Each number is 50 + 10 x the weight over its row's rms, rounded and kept within 0 to 99. Layers, rows and columns count from 0. The size before them is the row's rms in percent of the matrix's.

# layer 8 attention key, 256x256, rms 0.14, rows 132-186, columns 128-191
095:36 49 45 53 46 47 48 31 43 49 40 51 63 50 51 63 52 64 44 61 62 53 46 52 45 47 41 65 48 57 57 30 59 46 49 29 69 57 51 45 51 38 45 61 46 47 66 53 48 48 40 40 59 51 38 45 41 47 57 43 59 66 60 43
106:43 46 59 50 36 58 41 56 58 56 50 42 63 42 44 45 38 46 69 40 39 48 66 64 56 45 55 47 71 61 59 38 59 34 43 54 50 56 53 55 58 45 61 52 53 65 31 48 67 32 53 44 50 41 50 52 42 51 45 45 27 54 59 48
100:48 50 39 54 39 44 46 57 48 45 49 40 50 29 51 37 75 23 37 56 40 45 35 34 60 51 44 42 57 46 55 45 52 43 62 66 56 46 39 45 57 52 34 53 49 60 47 38 51 65 58 54 58 54 40 47 54 46 54 52 51 62 60 47
110:63 46 55 46 48 59 48 50 64 41 30 52 41 45 37 51 51 22 46 61 54 74 60 42 24 52 46 51 68 55 47 54 42 38 46 40 49 48 53 54 40 32 57 36 50 61 53 50 36 50 32 46 49 39 40 48 49 40 43 52 35 40 53 60
121:49 33 58 51 45 36 70 35 52 63 53 40 50 54 49 41 39 64 66 34 58 45 49 56 60 71 46 36 49 64 42 51 43 53 50 55 75 46 58 45 38 42 39 48 38 40 39 27 46 40 66 32 48 45 38 45 56 57 40 50 60 57 35 52
107:74 62 65 59 46 60 50 44 56 50 41 50 51 45 45 50 58 22 38 66 45 47 63 35 59 18 49 46 45 65 45 52 31 49 33 62 50 44 48 57 38 52 43 47 42 37 59 62 48 55 49 56 44 56 59 53 68 33 45 53 49 61 58 43
106:44 48 51 41 44 31 38 60 53 41 51 45 65 57 53 23 52 50 50 59 48 52 58 41 47 67 47 41 35 53 53 43 45 58 52 50 55 27 39 58 55 35 35 52 53 41 57 47 47 46 38 71 78 52 48 31 50 56 59 39 76 41 47 50
107:44 57 54 65 46 40 50 61 53 43 48 51 36 33 34 38 43 42 43 61 57 48 57 43 49 64 40 46 53 50 36 47 60 26 63 33 37 60 50 57 58 58 52 37 72 53 66 50 56 41 51 43 56 32 47 42 43 47 47 50 52 48 51 64
108:57 45 54 55 66 40 33 54 56 41 49 38 57 59 39 46 48 43 68 45 57 45 43 55 37 60 57 55 61 59 42 29 38 40 34 53 44 43 55 62 49 50 47 72 57 48 36 58 54 46 51 51 51 37 42 42 55 76 33 57 37 47 60 51
099:51 56 57 53 64 53 54 37 49 42 49 55 43 41 53 55 46 72 43 49 32 47 47 53 24 56 38 46 57 58 52 64 42 48 51 45 48 32 55 58 43 42 70 60 45 47 55 44 37 50 47 49 56 38 51 54 38 54 55 55 72 47 55 54
096:49 30 61 50 35 54 27 54 52 46 36 35 50 45 53 56 64 57 53 45 51 47 65 49 40 53 43 43 49 61 37 48 36 48 49 48 43 51 53 43 56 45 50 59 59 67 42 60 42 65 44 41 58 42 51 50 39 44 55 47 58 61 44 64
098:64 56 49 72 52 56 47 45 45 49 54 46 39 50 33 40 60 54 57 50 66 46 68 41 55 61 39 36 45 49 41 54 49 49 47 51 49 60 53 51 43 54 59 44 73 65 55 66 60 59 48 59 46 53 35 52 65 40 44 46 23 49 58 44
098:63 41 60 54 62 62 30 44 40 48 43 62 60 50 57 49 50 54 55 58 49 48 56 57 50 36 38 49 45 69 58 52 49 52 66 46 39 41 44 48 32 40 57 33 44 45 55 47 60 47 51 44 53 63 49 43 50 51 38 67 60 53 41 64
110:60 62 31 46 55 46 61 40 60 75 59 34 51 49 73 39 41 61 44 55 36 62 35 44 48 49 47 81 58 49 59 41 47 39 54 28 59 38 52 38 46 52 51 32 46 37 48 48 65 56 59 63 40 44 49 30 48 48 45 39 61 49 34 69
102:49 31 45 49 51 45 66 53 55 51 47 50 59 44 57 41 48 53 58 49 51 38 45 53 28 46 35 56 53 60 56 41 58 41 52 49 33 58 41 48 48 56 55 56 30 37 39 61 61 55 59 62 36 58 48 58 50 41 50 31 65 61 59 40
113:78 44 36 48 55 41 47 56 60 56 52 47 29 53 57 38 50 39 53 69 61 51 54 51 74 35 60 48 75 58 34 45 64 37 46 60 38 54 39 60 50 28 57 39 45 38 51 58 33 76 64 40 43 35 50 42 64 64 41 62 59 47 44 68
104:55 34 62 39 67 67 65 54 42 77 60 52 48 67 44 60 48 54 59 33 37 60 40 45 56 47 43 41 50 68 53 60 67 48 52 63 50 60 52 36 46 48 41 58 43 47 44 48 42 18 44 44 47 47 41 47 64 59 51 42 53 41 34 57
102:58 70 22 60 44 49 45 38 59 48 46 37 52 52 53 59 48 48 67 52 44 40 61 57 21 47 25 55 42 53 36 44 39 54 48 46 56 49 40 46 38 50 50 49 46 52 47 48 53 50 63 36 48 42 45 62 50 29 63 47 37 54 57 46
102:48 48 43 56 44 51 40 65 40 47 38 56 61 51 71 58 63 58 57 22 50 54 43 68 35 66 55 65 32 55 43 43 45 51 42 55 45 42 56 40 53 54 39 52 38 45 36 48 38 49 42 45 45 51 44 36 49 36 59 46 56 54 44 42
104:53 58 48 48 60 57 48 55 43 44 36 49 41 33 45 59 51 60 39 53 47 55 33 59 49 39 43 50 37 58 58 50 51 54 45 41 44 41 48 59 49 37 32 53 51 57 60 58 59 52 27 49 56 42 48 56 50 38 46 60 56 51 43 38
112:68 56 56 69 50 51 51 56 45 45 52 65 50 36 39 48 54 42 64 61 42 62 51 39 39 57 52 53 43 66 40 63 47 50 39 52 45 63 63 55 56 59 53 58 69 58 49 60 57 55 46 62 64 27 55 32 35 56 48 50 44 35 67 42
105:55 67 46 49 61 57 53 48 61 52 39 51 45 49 52 46 43 46 41 39 56 60 26 51 50 44 58 65 50 57 41 44 41 50 42 57 52 38 55 39 59 42 54 52 39 45 56 38 67 24 67 52 47 53 39 53 50 53 39 37 61 53 48 42
094:52 76 49 52 56 26 46 26 65 57 57 59 42 65 54 42 38 37 56 47 54 52 38 50 70 53 53 49 42 35 64 46 55 49 49 45 56 45 48 44 50 47 36 42 44 56 57 46 34 63 60 57 51 60 58 67 53 59 52 46 36 48 34 60
111:65 56 44 39 48 64 54 53 44 46 47 48 60 48 72 40 41 47 62 63 41 59 56 51 48 35 45 55 64 27 42 46 31 73 47 50 35 42 39 55 41 50 63 45 39 48 50 45 57 52 35 66 57 36 49 54 53 72 42 49 30 45 32 47
111:42 51 46 65 67 53 45 61 33 50 59 47 52 32 44 43 26 35 37 57 38 47 73 42 43 51 40 53 65 51 34 49 39 56 41 55 42 43 53 57 51 44 51 72 40 54 59 38 53 42 32 50 59 39 49 45 57 51 51 41 48 34 69 49
109:66 45 27 52 49 56 40 55 48 56 38 37 69 31 44 45 42 60 51 47 45 42 24 62 49 62 61 52 14 42 48 39 48 46 45 42 58 48 43 53 37 44 40 47 48 53 46 33 40 60 52 48 45 65 48 35 41 59 63 55 48 43 44 63
107:36 57 61 60 53 55 65 45 52 50 61 62 39 39 43 51 50 44 43 48 37 53 30 59 28 44 43 56 53 42 57 39 57 53 38 56 66 62 61 45 62 44 49 47 61 58 49 58 58 66 50 33 47 53 49 38 28 48 36 49 33 44 68 51
103:43 39 51 45 50 42 61 36 50 49 53 62 63 37 55 41 60 46 69 46 41 40 52 65 45 57 36 55 41 51 47 57 46 60 67 65 51 59 44 36 39 61 44 34 39 53 53 45 42 38 35 43 54 52 47 53 49 53 51 49 38 58 54 47
105:56 52 53 53 60 56 54 54 47 49 32 48 44 67 41 35 33 52 52 51 44 48 47 62 44 53 41 55 45 37 36 63 46 59 57 44 48 50 41 57 47 40 32 44 51 52 42 43 60 44 65 36 49 55 40 68 38 57 41 48 46 51 59 55
104:66 31 42 61 71 40 37 56 63 52 56 58 46 34 52 40 51 53 49 41 41 69 39 47 53 44 37 52 36 53 62 33 50 53 45 51 47 64 53 54 35 45 44 61 50 57 60 40 57 38 43 49 33 52 42 71 52 47 51 46 58 44 42 50
102:55 49 38 48 44 42 51 38 45 41 44 41 42 46 56 39 59 57 44 61 39 53 54 55 40 31 45 49 60 46 43 46 50 52 48 47 42 45 48 49 45 56 48 59 67 79 51 64 42 49 44 43 53 52 53 56 48 45 59 67 49 51 63 62
100:62 66 43 54 25 36 56 51 45 58 55 38 45 53 51 51 55 60 29 64 69 57 56 47 50 48 50 50 37 26 52 29 50 42 37 32 61 45 37 50 35 51 45 67 37 62 41 42 55 40 46 56 58 61 39 48 57 52 40 41 51 61 41 41
110:49 29 44 59 44 45 58 37 43 46 40 51 59 43 47 41 68 53 66 48 46 41 74 37 42 52 46 44 48 39 58 75 53 48 59 61 47 35 54 51 46 50 59 43 54 45 62 56 51 38 41 48 64 47 34 53 50 36 51 41 46 40 51 55
101:51 37 45 40 40 47 52 46 58 53 61 61 65 60 61 39 64 49 49 47 69 45 57 42 59 46 48 56 31 22 50 37 44 48 66 46 49 48 42 50 61 52 48 41 53 68 61 54 53 48 47 65 45 51 65 36 43 45 41 53 34 34 51 52
099:15 46 45 46 46 49 62 42 44 42 51 37 55 48 57 38 56 79 41 44 52 59 58 41 44 55 56 59 41 55 52 57 73 58 41 45 49 44 43 41 40 56 62 32 49 61 52 53 55 63 49 58 43 70 49 56 54 57 64 49 45 61 55 41
112:54 32 35 60 42 60 46 40 50 60 51 63 36 46 56 40 56 48 50 46 58 37 56 46 61 47 48 50 51 65 56 52 48 40 50 58 45 58 55 53 57 52 40 56 58 57 39 52 39 65 37 78 55 38 54 48 34 40 51 53 38 26 71 50
105:48 43 54 33 43 52 40 41 36 37 34 52 62 43 37 43 62 42 50 42 53 45 36 52 45 59 18 54 54 51 53 60 50 56 35 46 61 52 73 46 48 48 66 57 54 57 61 37 61 42 51 43 65 46 49 51 44 41 43 60 40 43 55 36
107:45 51 56 46 42 46 36 65 49 63 38 50 59 56 40 47 60 54 64 35 61 48 48 61 49 48 64 44 59 51 55 61 57 41 53 41 56 52 41 57 56 65 26 56 55 53 54 63 41 56 35 59 50 42 61 61 55 58 47 53 49 66 74 38
117:43 53 51 57 44 47 56 32 48 64 67 44 62 42 38 59 37 70 49 47 63 47 40 51 66 47 51 46 37 55 49 41 41 65 48 53 58 52 45 33 54 66 65 48 51 27 49 63 54 42 62 29 41 48 53 44 57 44 47 73 58 67 43 34
112:59 52 58 66 52 59 42 34 60 38 48 57 25 49 56 55 53 56 54 54 70 45 52 52 48 58 55 53 55 34 55 54 41 40 69 49 43 48 67 45 49 58 46 68 40 48 64 57 39 64 48 57 51 60 55 38 47 49 39 63 39 44 54 50
100:48 53 54 81 43 48 74 52 59 44 62 42 41 46 38 57 55 56 42 57 63 35 37 53 47 38 59 63 47 62 65 51 47 45 40 50 30 62 42 67 54 55 38 39 44 72 42 68 50 59 47 43 57 43 37 66 68 61 59 45 67 60 39 44
095:47 61 52 34 41 52 49 57 64 38 52 58 42 57 57 53 63 50 62 53 50 63 52 55 48 48 31 54 37 54 58 61 60 47 54 47 43 36 44 69 49 48 40 54 57 50 53 41 63 59 52 34 40 49 66 51 32 55 56 43 44 34 52 49
106:54 37 56 49 52 60 51 53 44 41 50 61 29 47 64 45 49 48 49 44 57 48 39 70 41 61 46 56 38 58 47 37 44 46 56 50 79 45 38 40 59 55 35 62 54 42 52 42 55 49 65 37 75 54 52 58 59 53 35 38 73 62 39 45
118:47 51 26 54 68 56 34 62 55 50 55 51 48 48 50 33 35 64 50 56 66 50 63 52 55 41 64 55 49 62 57 59 47 46 72 51 53 46 47 56 33 51 42 57 59 54 64 56 43 61 39 68 68 48 38 51 57 55 65 39 48 61 63 25
102:63 43 42 45 53 45 35 54 54 50 44 66 37 69 52 50 54 28 48 60 57 38 45 61 66 62 39 41 49 64 60 34 47 36 53 57 39 48 51 45 44 45 63 57 64 59 54 45 38 48 49 35 49 37 52 51 44 36 36 59 49 39 58 29
097:36 36 68 34 55 36 41 48 37 45 66 42 55 57 60 45 64 52 48 52 39 52 58 49 61 52 49 58 52 57 72 51 60 44 46 62 60 57 32 37 65 48 48 41 56 48 42 70 40 61 71 53 40 51 50 51 53 54 52 39 40 50 28 43
104:38 61 49 52 46 45 30 35 57 57 54 50 57 36 67 40 59 38 33 46 48 59 48 58 38 51 45 37 59 55 44 37 49 57 42 61 47 43 55 43 55 49 68 46 58 49 54 45 66 46 57 47 59 54 47 40 47 56 60 56 72 40 43 37
109:49 40 46 37 47 40 53 59 51 51 58 55 36 44 38 45 38 60 37 57 44 28 33 48 49 47 46 65 44 37 44 57 48 60 53 51 43 50 63 49 77 47 35 51 63 46 49 39 53 61 61 38 49 46 47 55 59 54 47 39 39 52 21 70
103:57 23 42 44 34 60 36 29 50 54 57 70 54 44 48 48 65 44 48 51 75 53 51 45 46 48 38 42 48 59 50 54 56 49 42 60 50 51 45 41 39 62 40 45 56 47 62 46 36 50 49 77 45 21 59 49 40 51 31 46 52 66 53 51
107:67 71 51 50 51 47 47 39 52 49 32 56 42 37 39 62 52 55 46 62 46 55 48 38 58 62 49 46 47 59 66 60 55 45 27 44 30 59 48 39 47 48 46 59 56 31 47 47 50 61 47 30 38 59 65 50 54 56 44 48 46 39 46 33
104:42 44 48 54 46 47 58 50 48 53 49 60 56 47 68 59 50 45 51 61 37 60 43 69 41 67 41 51 56 53 24 60 70 40 41 35 59 53 62 46 63 56 52 47 54 41 55 55 56 49 37 42 41 37 33 49 56 58 48 34 71 43 44 48
104:70 49 38 36 35 75 55 46 53 41 63 52 49 51 45 53 39 66 50 52 57 63 57 59 32 41 50 42 58 58 50 37 44 46 39 54 44 65 64 38 62 57 43 57 68 49 34 56 35 50 49 64 63 37 54 48 65 40 57 49 41 64 59 40
105:55 38 55 69 52 32 49 62 33 48 32 55 44 58 63 62 57 32 48 49 46 53 56 50 59 57 53 56 40 52 32 59 43 46 59 61 45 41 51 50 46 53 47 31 71 32 43 41 48 53 42 51 52 42 50 59 57 52 57 53 60 64 54 48
103:58 40 45 53 52 68 72 28 52 32 34 37 61 61 44 53 48 48 64 49 56 41 78 53 38 45 57 48 48 57 48 47 53 54 47 69 41 56 36 47 44 39 59 53 56 71 63 38 52 39 32 59 65 66 55 43 41 42 37 46 56 56 53 58
102:51 56 45 37 48 47 47 49 68 61 30 42 46 36 59 55 52 52 57 57 41 54 53 44 54 42 57 27 62 54 34 40 48 56 54 22 51 63 40 58 46 54 44 52 50 35 37 57 30 44 51 53 51 63 45 59 41 33 52 34 55 44 52 48
# layer 8 attention query, 256x256, rms 0.147, rows 133-186, columns 128-191
108:40 56 48 53 28 51 53 56 56 65 50 57 51 51 47 43 45 57 45 57 43 48 64 60 70 41 48 52 49 52 49 59 57 50 41 45 51 65 50 52 41 53 51 39 60 60 39 54 42 49 53 60 55 61 66 53 44 45 37 47 45 47 49 64
096:52 50 49 66 58 55 38 48 48 47 53 54 37 29 62 34 42 46 52 63 62 51 50 46 59 63 61 50 50 36 49 55 52 48 45 68 40 44 40 42 45 44 71 63 62 53 57 49 39 61 54 56 57 50 39 40 45 54 72 39 68 40 42 55
099:65 34 41 59 50 51 58 59 54 31 43 33 46 44 56 66 58 49 46 45 54 46 47 56 46 48 55 40 67 63 65 44 64 43 54 47 46 70 31 56 68 37 61 50 32 61 41 49 49 57 45 46 50 46 64 54 46 43 51 68 34 40 44 52
097:52 42 36 58 46 44 71 38 35 52 60 57 70 59 44 57 50 47 54 50 47 48 47 53 63 64 54 38 40 65 67 43 59 43 42 40 74 50 54 58 53 35 59 61 38 45 51 68 53 58 42 49 36 44 64 37 55 44 47 28 43 49 44 38
108:66 46 55 38 54 42 44 61 63 51 47 75 27 49 41 56 59 31 46 62 43 55 57 17 51 51 51 60 46 54 53 49 45 48 44 49 36 46 51 50 56 53 53 40 40 19 53 43 41 51 44 45 45 48 46 48 56 40 49 55 44 66 50 37
097:50 45 78 40 53 62 49 54 51 38 50 55 57 67 42 59 48 54 61 45 62 50 33 49 52 54 39 49 56 59 52 67 46 57 47 41 56 39 36 52 52 32 31 60 47 48 60 50 47 34 56 55 37 60 45 37 37 46 55 40 47 31 44 46
093:39 64 53 49 67 28 59 42 22 37 51 46 46 49 48 40 51 29 61 58 60 54 68 58 57 51 55 41 47 51 67 64 59 50 54 59 47 66 40 42 47 35 60 35 45 55 54 40 56 53 54 59 61 42 54 60 50 60 56 39 40 39 56 39
091:51 30 53 57 55 28 50 49 41 60 54 41 52 55 52 53 50 47 46 65 59 43 32 67 44 66 66 48 61 78 58 73 54 37 55 54 55 53 38 60 45 39 58 44 54 64 37 53 49 58 50 56 45 49 52 40 49 53 49 56 35 42 55 57
100:48 33 41 60 52 55 47 28 56 39 46 40 54 53 39 53 53 46 38 52 50 51 69 48 40 40 32 50 46 68 53 56 50 39 43 56 47 51 49 53 43 55 55 43 47 54 55 47 55 40 56 26 48 46 43 52 53 47 51 43 51 43 63 48
095:37 35 55 35 50 48 34 37 52 36 43 43 35 46 64 45 49 63 48 38 62 62 55 41 52 64 49 44 45 50 45 49 52 37 51 22 53 45 49 27 34 51 47 63 59 31 43 64 47 58 44 45 50 51 38 49 53 62 54 38 51 58 50 40
108:63 44 50 53 38 51 52 45 45 49 51 41 72 56 45 57 63 47 48 59 54 59 58 53 53 54 44 42 43 48 60 48 69 46 50 75 48 59 40 36 42 72 51 36 66 69 70 43 52 51 57 64 61 37 53 55 56 48 46 52 59 53 53 47
098:41 52 31 42 52 68 42 58 66 47 42 53 55 46 43 45 45 69 52 62 29 51 63 56 61 42 52 46 43 61 54 68 53 45 55 45 64 51 60 51 35 38 42 46 48 46 51 42 60 60 43 49 81 65 53 31 39 35 60 65 63 71 54 32
095:48 65 47 55 29 47 65 59 43 48 39 42 41 49 48 52 57 48 40 45 45 67 60 54 50 48 53 77 51 42 52 32 45 57 44 43 47 58 56 51 58 55 62 31 50 50 56 48 44 42 51 64 36 61 41 37 60 33 47 51 49 48 70 46
108:49 43 57 41 51 45 58 54 57 54 57 39 49 36 45 38 44 61 52 55 49 37 40 62 35 47 32 42 61 49 50 51 55 29 47 63 31 66 46 35 38 59 71 47 33 44 28 45 56 47 49 53 41 42 43 61 58 43 59 48 50 29 55 43
097:61 42 41 57 29 39 57 66 53 65 60 63 30 57 39 57 54 50 57 39 41 36 40 39 51 49 60 53 54 58 51 48 56 46 34 70 51 65 49 41 51 53 55 54 56 55 74 39 55 59 56 43 57 54 30 54 50 57 26 52 45 51 29 49
092:45 39 49 35 64 57 29 49 50 50 54 41 37 41 42 44 48 52 42 48 54 57 60 33 38 46 56 45 54 57 56 61 56 33 54 55 51 55 52 69 58 44 65 65 51 50 44 55 53 44 48 48 55 51 56 50 69 62 41 45 57 49 36 46
102:46 62 54 70 69 58 45 36 53 49 50 52 39 47 45 48 57 44 35 43 44 42 58 57 41 51 47 52 37 60 47 54 35 54 59 49 46 69 50 47 42 54 60 70 52 46 54 62 27 42 62 52 42 54 65 40 56 40 56 33 43 62 62 48
093:44 46 60 49 52 66 46 47 34 43 67 36 55 59 51 43 58 67 63 34 62 57 40 46 45 44 39 48 44 52 44 69 55 51 51 47 60 60 49 45 50 64 51 52 44 41 54 53 55 58 45 37 37 58 30 49 49 49 61 38 41 47 31 48
092:50 43 36 52 49 50 56 53 45 43 45 49 58 45 62 54 58 45 50 62 56 35 42 54 60 41 52 50 34 58 58 46 63 67 34 41 49 29 48 59 51 31 31 42 46 45 52 49 44 37 48 46 66 44 53 57 57 59 61 67 68 61 38 39
104:74 54 57 65 48 64 53 45 55 52 51 50 67 44 45 52 51 46 38 59 45 56 37 39 46 50 60 61 30 67 42 44 60 43 33 45 62 57 54 52 49 36 55 57 57 61 40 56 50 34 36 43 40 58 56 40 49 50 32 68 41 30 53 53
099:58 57 52 43 50 53 59 55 63 59 46 77 56 37 49 48 37 44 29 48 58 65 28 35 49 46 53 60 45 49 48 26 42 59 47 65 65 43 50 57 43 35 38 46 50 46 50 46 51 45 58 62 66 49 50 46 48 62 52 30 57 66 38 57
094:56 71 48 72 27 49 53 40 47 46 52 56 57 30 47 36 29 52 49 38 49 48 57 71 42 39 51 58 63 41 58 60 44 38 59 53 36 42 59 52 39 44 40 49 59 42 73 58 30 47 49 57 52 73 56 57 53 46 50 52 42 39 52 48
097:67 61 42 40 52 64 49 51 47 56 55 63 52 66 66 41 64 52 37 54 44 47 54 59 66 49 59 63 67 36 72 55 33 66 56 39 43 34 39 40 53 59 52 58 49 40 36 62 60 46 47 41 45 39 48 70 52 50 44 40 48 41 38 57
099:48 50 50 37 52 54 68 39 54 46 71 58 46 43 49 42 47 36 44 50 29 52 30 61 44 39 56 43 59 59 50 39 54 48 39 42 51 61 37 51 54 59 58 60 48 47 58 50 49 50 54 36 57 44 51 42 34 50 52 38 62 33 62 62
104:55 57 28 54 51 47 37 43 44 65 42 59 63 36 42 53 43 42 45 62 60 49 39 57 49 62 66 61 36 51 38 53 58 49 35 40 37 40 47 51 46 69 44 52 52 50 51 66 45 57 58 33 52 64 63 33 54 54 62 51 49 53 47 53
099:46 57 76 43 79 48 47 55 58 56 49 41 56 61 58 57 35 32 51 43 29 52 45 43 35 37 49 48 56 51 46 52 41 45 25 45 62 65 59 46 53 37 57 67 48 69 45 56 67 56 50 32 46 63 53 60 27 55 46 43 44 52 61 42
098:29 64 44 46 42 47 71 54 44 53 48 45 55 40 49 43 43 45 55 40 48 48 54 59 66 48 48 62 48 50 40 53 24 59 46 42 57 59 40 53 45 56 62 53 64 46 43 39 54 44 43 53 39 58 57 52 42 48 56 49 53 54 36 48
104:58 58 29 60 46 51 52 49 49 42 46 40 48 54 55 28 51 54 51 46 46 39 54 59 48 50 24 67 34 49 60 83 59 52 50 52 33 66 44 49 52 56 38 41 52 41 41 54 53 63 68 41 47 41 46 44 50 38 57 56 31 51 65 48
095:63 42 51 50 51 33 61 60 55 53 49 59 44 55 60 43 37 66 52 50 38 51 45 47 27 53 36 53 53 42 75 45 69 47 49 46 53 34 40 61 38 35 64 48 52 36 35 50 61 33 41 70 42 57 40 53 39 40 50 53 36 67 53 53
099:50 49 50 48 40 46 47 42 49 53 52 45 62 49 40 41 59 58 43 40 43 54 40 51 40 50 43 45 58 51 60 56 44 33 60 53 42 53 37 55 41 69 40 49 63 60 68 56 48 40 19 63 47 43 54 57 42 55 52 50 59 59 71 44
097:59 42 34 42 42 50 54 55 44 70 45 58 57 60 49 49 57 50 45 78 55 57 54 59 63 49 47 59 55 31 53 45 41 42 43 39 45 54 42 63 33 40 65 72 42 52 66 34 55 51 46 67 37 46 44 48 41 48 54 57 63 60 49 52
103:33 43 47 42 45 28 57 34 45 35 46 35 55 40 25 46 55 49 51 48 62 32 65 54 54 64 41 53 61 52 58 64 56 47 55 59 43 58 40 35 66 77 38 29 59 58 56 41 44 53 57 47 39 55 49 44 55 60 48 47 34 43 56 46
102:45 62 31 50 44 48 59 46 54 62 58 45 66 57 43 40 38 46 45 61 48 47 52 40 47 51 48 52 56 41 61 60 47 38 61 53 34 60 42 32 49 54 59 56 54 72 45 48 47 45 44 52 51 44 58 52 44 42 65 55 44 49 56 57
101:17 55 52 49 65 50 61 53 47 62 75 55 46 56 58 58 49 60 44 40 57 73 52 33 49 38 46 62 62 55 47 66 54 49 43 54 45 31 55 48 48 59 62 46 61 61 43 53 44 58 52 61 43 71 59 37 53 59 58 40 45 46 43 53
106:63 50 46 55 39 55 42 60 39 78 48 52 52 51 68 28 47 39 42 48 39 52 57 50 58 42 71 62 69 58 50 39 62 45 41 49 57 47 68 56 68 46 71 39 59 50 46 43 44 75 44 61 61 31 49 50 49 36 53 39 43 45 41 40
099:57 53 49 41 62 53 57 55 48 55 47 46 52 36 34 48 45 65 41 44 54 39 54 54 37 50 36 57 48 60 63 70 47 36 52 20 41 51 65 42 77 39 73 49 59 67 47 46 51 46 38 46 52 35 45 39 36 32 44 43 48 60 48 52
106:39 45 60 50 53 24 51 58 55 38 49 43 44 54 39 42 54 45 48 42 36 44 53 68 44 51 42 53 70 33 66 51 52 53 38 42 59 66 34 37 45 56 39 63 48 53 62 73 42 53 63 56 37 32 58 48 60 48 43 41 33 44 73 50
104:44 46 54 55 53 51 45 33 39 50 41 49 63 47 59 57 57 48 55 39 71 48 51 53 65 57 50 52 24 56 47 50 65 63 40 54 67 63 30 29 51 60 46 45 50 43 66 63 71 48 64 54 54 57 47 41 29 28 64 66 58 66 42 56
098:32 56 50 65 44 53 57 46 59 59 40 53 22 57 44 61 49 77 55 56 37 38 58 59 45 46 68 60 63 33 54 49 38 50 48 33 45 45 56 51 69 54 55 52 52 47 65 49 43 48 56 49 36 47 45 36 55 62 66 47 40 51 43 61
098:53 40 53 66 41 49 62 42 60 47 56 50 54 58 52 66 36 50 53 52 60 34 43 42 53 61 47 57 56 55 75 46 50 54 41 50 59 59 38 59 47 58 41 43 45 72 41 55 43 49 67 48 59 45 40 66 39 52 43 70 62 51 52 42
094:57 50 53 55 33 65 36 44 43 63 64 40 57 52 56 51 60 35 36 45 47 52 64 54 36 59 42 61 42 45 53 54 36 50 63 46 36 48 33 47 52 52 56 50 47 41 51 47 62 55 43 39 37 43 64 72 47 57 53 53 57 58 39 47
098:50 50 58 49 39 56 51 43 57 40 44 67 44 40 57 35 48 47 33 24 41 47 56 45 49 65 51 51 69 36 36 64 49 53 46 49 55 51 41 59 63 50 44 64 50 41 56 38 49 47 42 26 59 61 49 44 57 50 39 40 47 48 55 55
104:57 27 35 63 37 50 41 48 77 38 59 50 28 47 44 51 52 73 58 53 62 50 51 61 40 41 69 55 47 51 47 51 31 56 69 47 55 48 36 58 44 49 55 52 39 67 50 65 61 40 59 59 46 52 56 48 47 58 47 43 50 46 35 32
099:45 69 46 51 48 69 50 31 41 59 42 44 39 51 40 51 45 35 47 48 59 63 56 53 50 20 50 28 44 61 42 49 41 47 56 44 55 38 63 36 38 40 45 46 54 61 36 36 47 46 41 47 48 44 52 46 54 47 38 51 52 54 51 62
098:55 57 70 38 48 55 57 44 39 35 62 62 63 53 55 41 44 47 43 53 61 60 44 57 57 56 38 59 42 49 49 65 50 36 43 66 55 52 35 46 57 53 63 72 43 47 49 52 62 54 56 40 48 45 58 47 45 67 50 55 52 51 51 51
111:41 59 67 58 43 66 64 40 61 60 56 48 46 49 56 46 61 52 62 41 43 48 56 32 38 58 44 54 58 55 47 48 56 43 35 46 54 30 59 59 45 57 54 33 53 40 54 72 63 27 53 36 69 41 39 44 60 66 65 41 63 56 50 45
107:43 55 50 38 60 41 49 72 53 28 55 36 33 37 48 62 33 51 47 58 58 33 58 57 50 38 61 41 50 40 53 63 62 51 44 60 45 58 45 57 74 57 46 57 42 75 50 48 46 75 66 45 44 55 54 59 42 50 31 62 47 42 47 58
103:62 32 36 39 34 67 40 25 62 51 54 52 52 46 49 52 45 47 36 63 51 65 51 46 54 42 49 42 56 48 52 61 52 58 35 62 50 49 37 50 40 63 59 40 37 55 59 48 43 57 55 60 46 42 57 45 45 41 50 40 49 58 41 59
097:52 42 53 41 63 46 48 37 45 57 35 41 58 42 53 65 57 55 40 56 31 46 44 58 44 33 55 40 47 41 38 45 44 53 30 56 40 40 59 35 56 44 59 56 46 54 46 56 48 40 56 22 47 46 45 50 51 60 40 52 49 58 41 40
102:46 33 55 51 58 51 58 47 36 31 67 56 45 50 56 41 64 54 46 27 68 51 44 53 57 40 49 62 51 58 48 46 60 45 43 55 58 50 42 48 49 29 50 50 40 45 49 52 67 74 62 60 54 57 48 61 37 60 57 38 77 44 53 44
092:61 49 39 75 31 68 50 44 47 33 57 47 33 64 54 53 48 38 60 33 54 59 47 48 57 50 50 50 56 61 41 46 58 36 50 52 45 56 63 59 87 58 46 51 49 48 37 45 42 50 48 40 52 61 73 57 41 48 48 60 53 44 56 56
098:51 55 48 52 56 61 49 40 33 48 61 61 45 59 59 64 34 54 56 42 57 54 53 64 63 64 49 57 34 54 47 67 49 38 40 60 57 50 41 41 48 45 55 28 57 53 42 63 36 50 44 73 31 38 42 47 58 56 44 51 56 56 49 34
097:52 44 64 43 47 34 68 35 54 39 47 51 62 50 50 57 40 59 57 55 59 46 53 58 54 46 43 36 51 55 51 52 42 51 42 55 40 39 53 33 57 65 44 48 44 72 67 47 47 39 44 40 55 57 60 70 43 46 44 67 37 39 48 55
095:64 47 48 53 49 60 70 43 68 52 35 47 46 49 42 48 50 53 50 56 44 46 61 50 45 65 52 31 43 47 43 54 52 44 39 60 56 81 39 47 40 43 26 62 38 40 52 58 43 55 47 55 36 59 57 44 57 34 34 44 39 56 59 30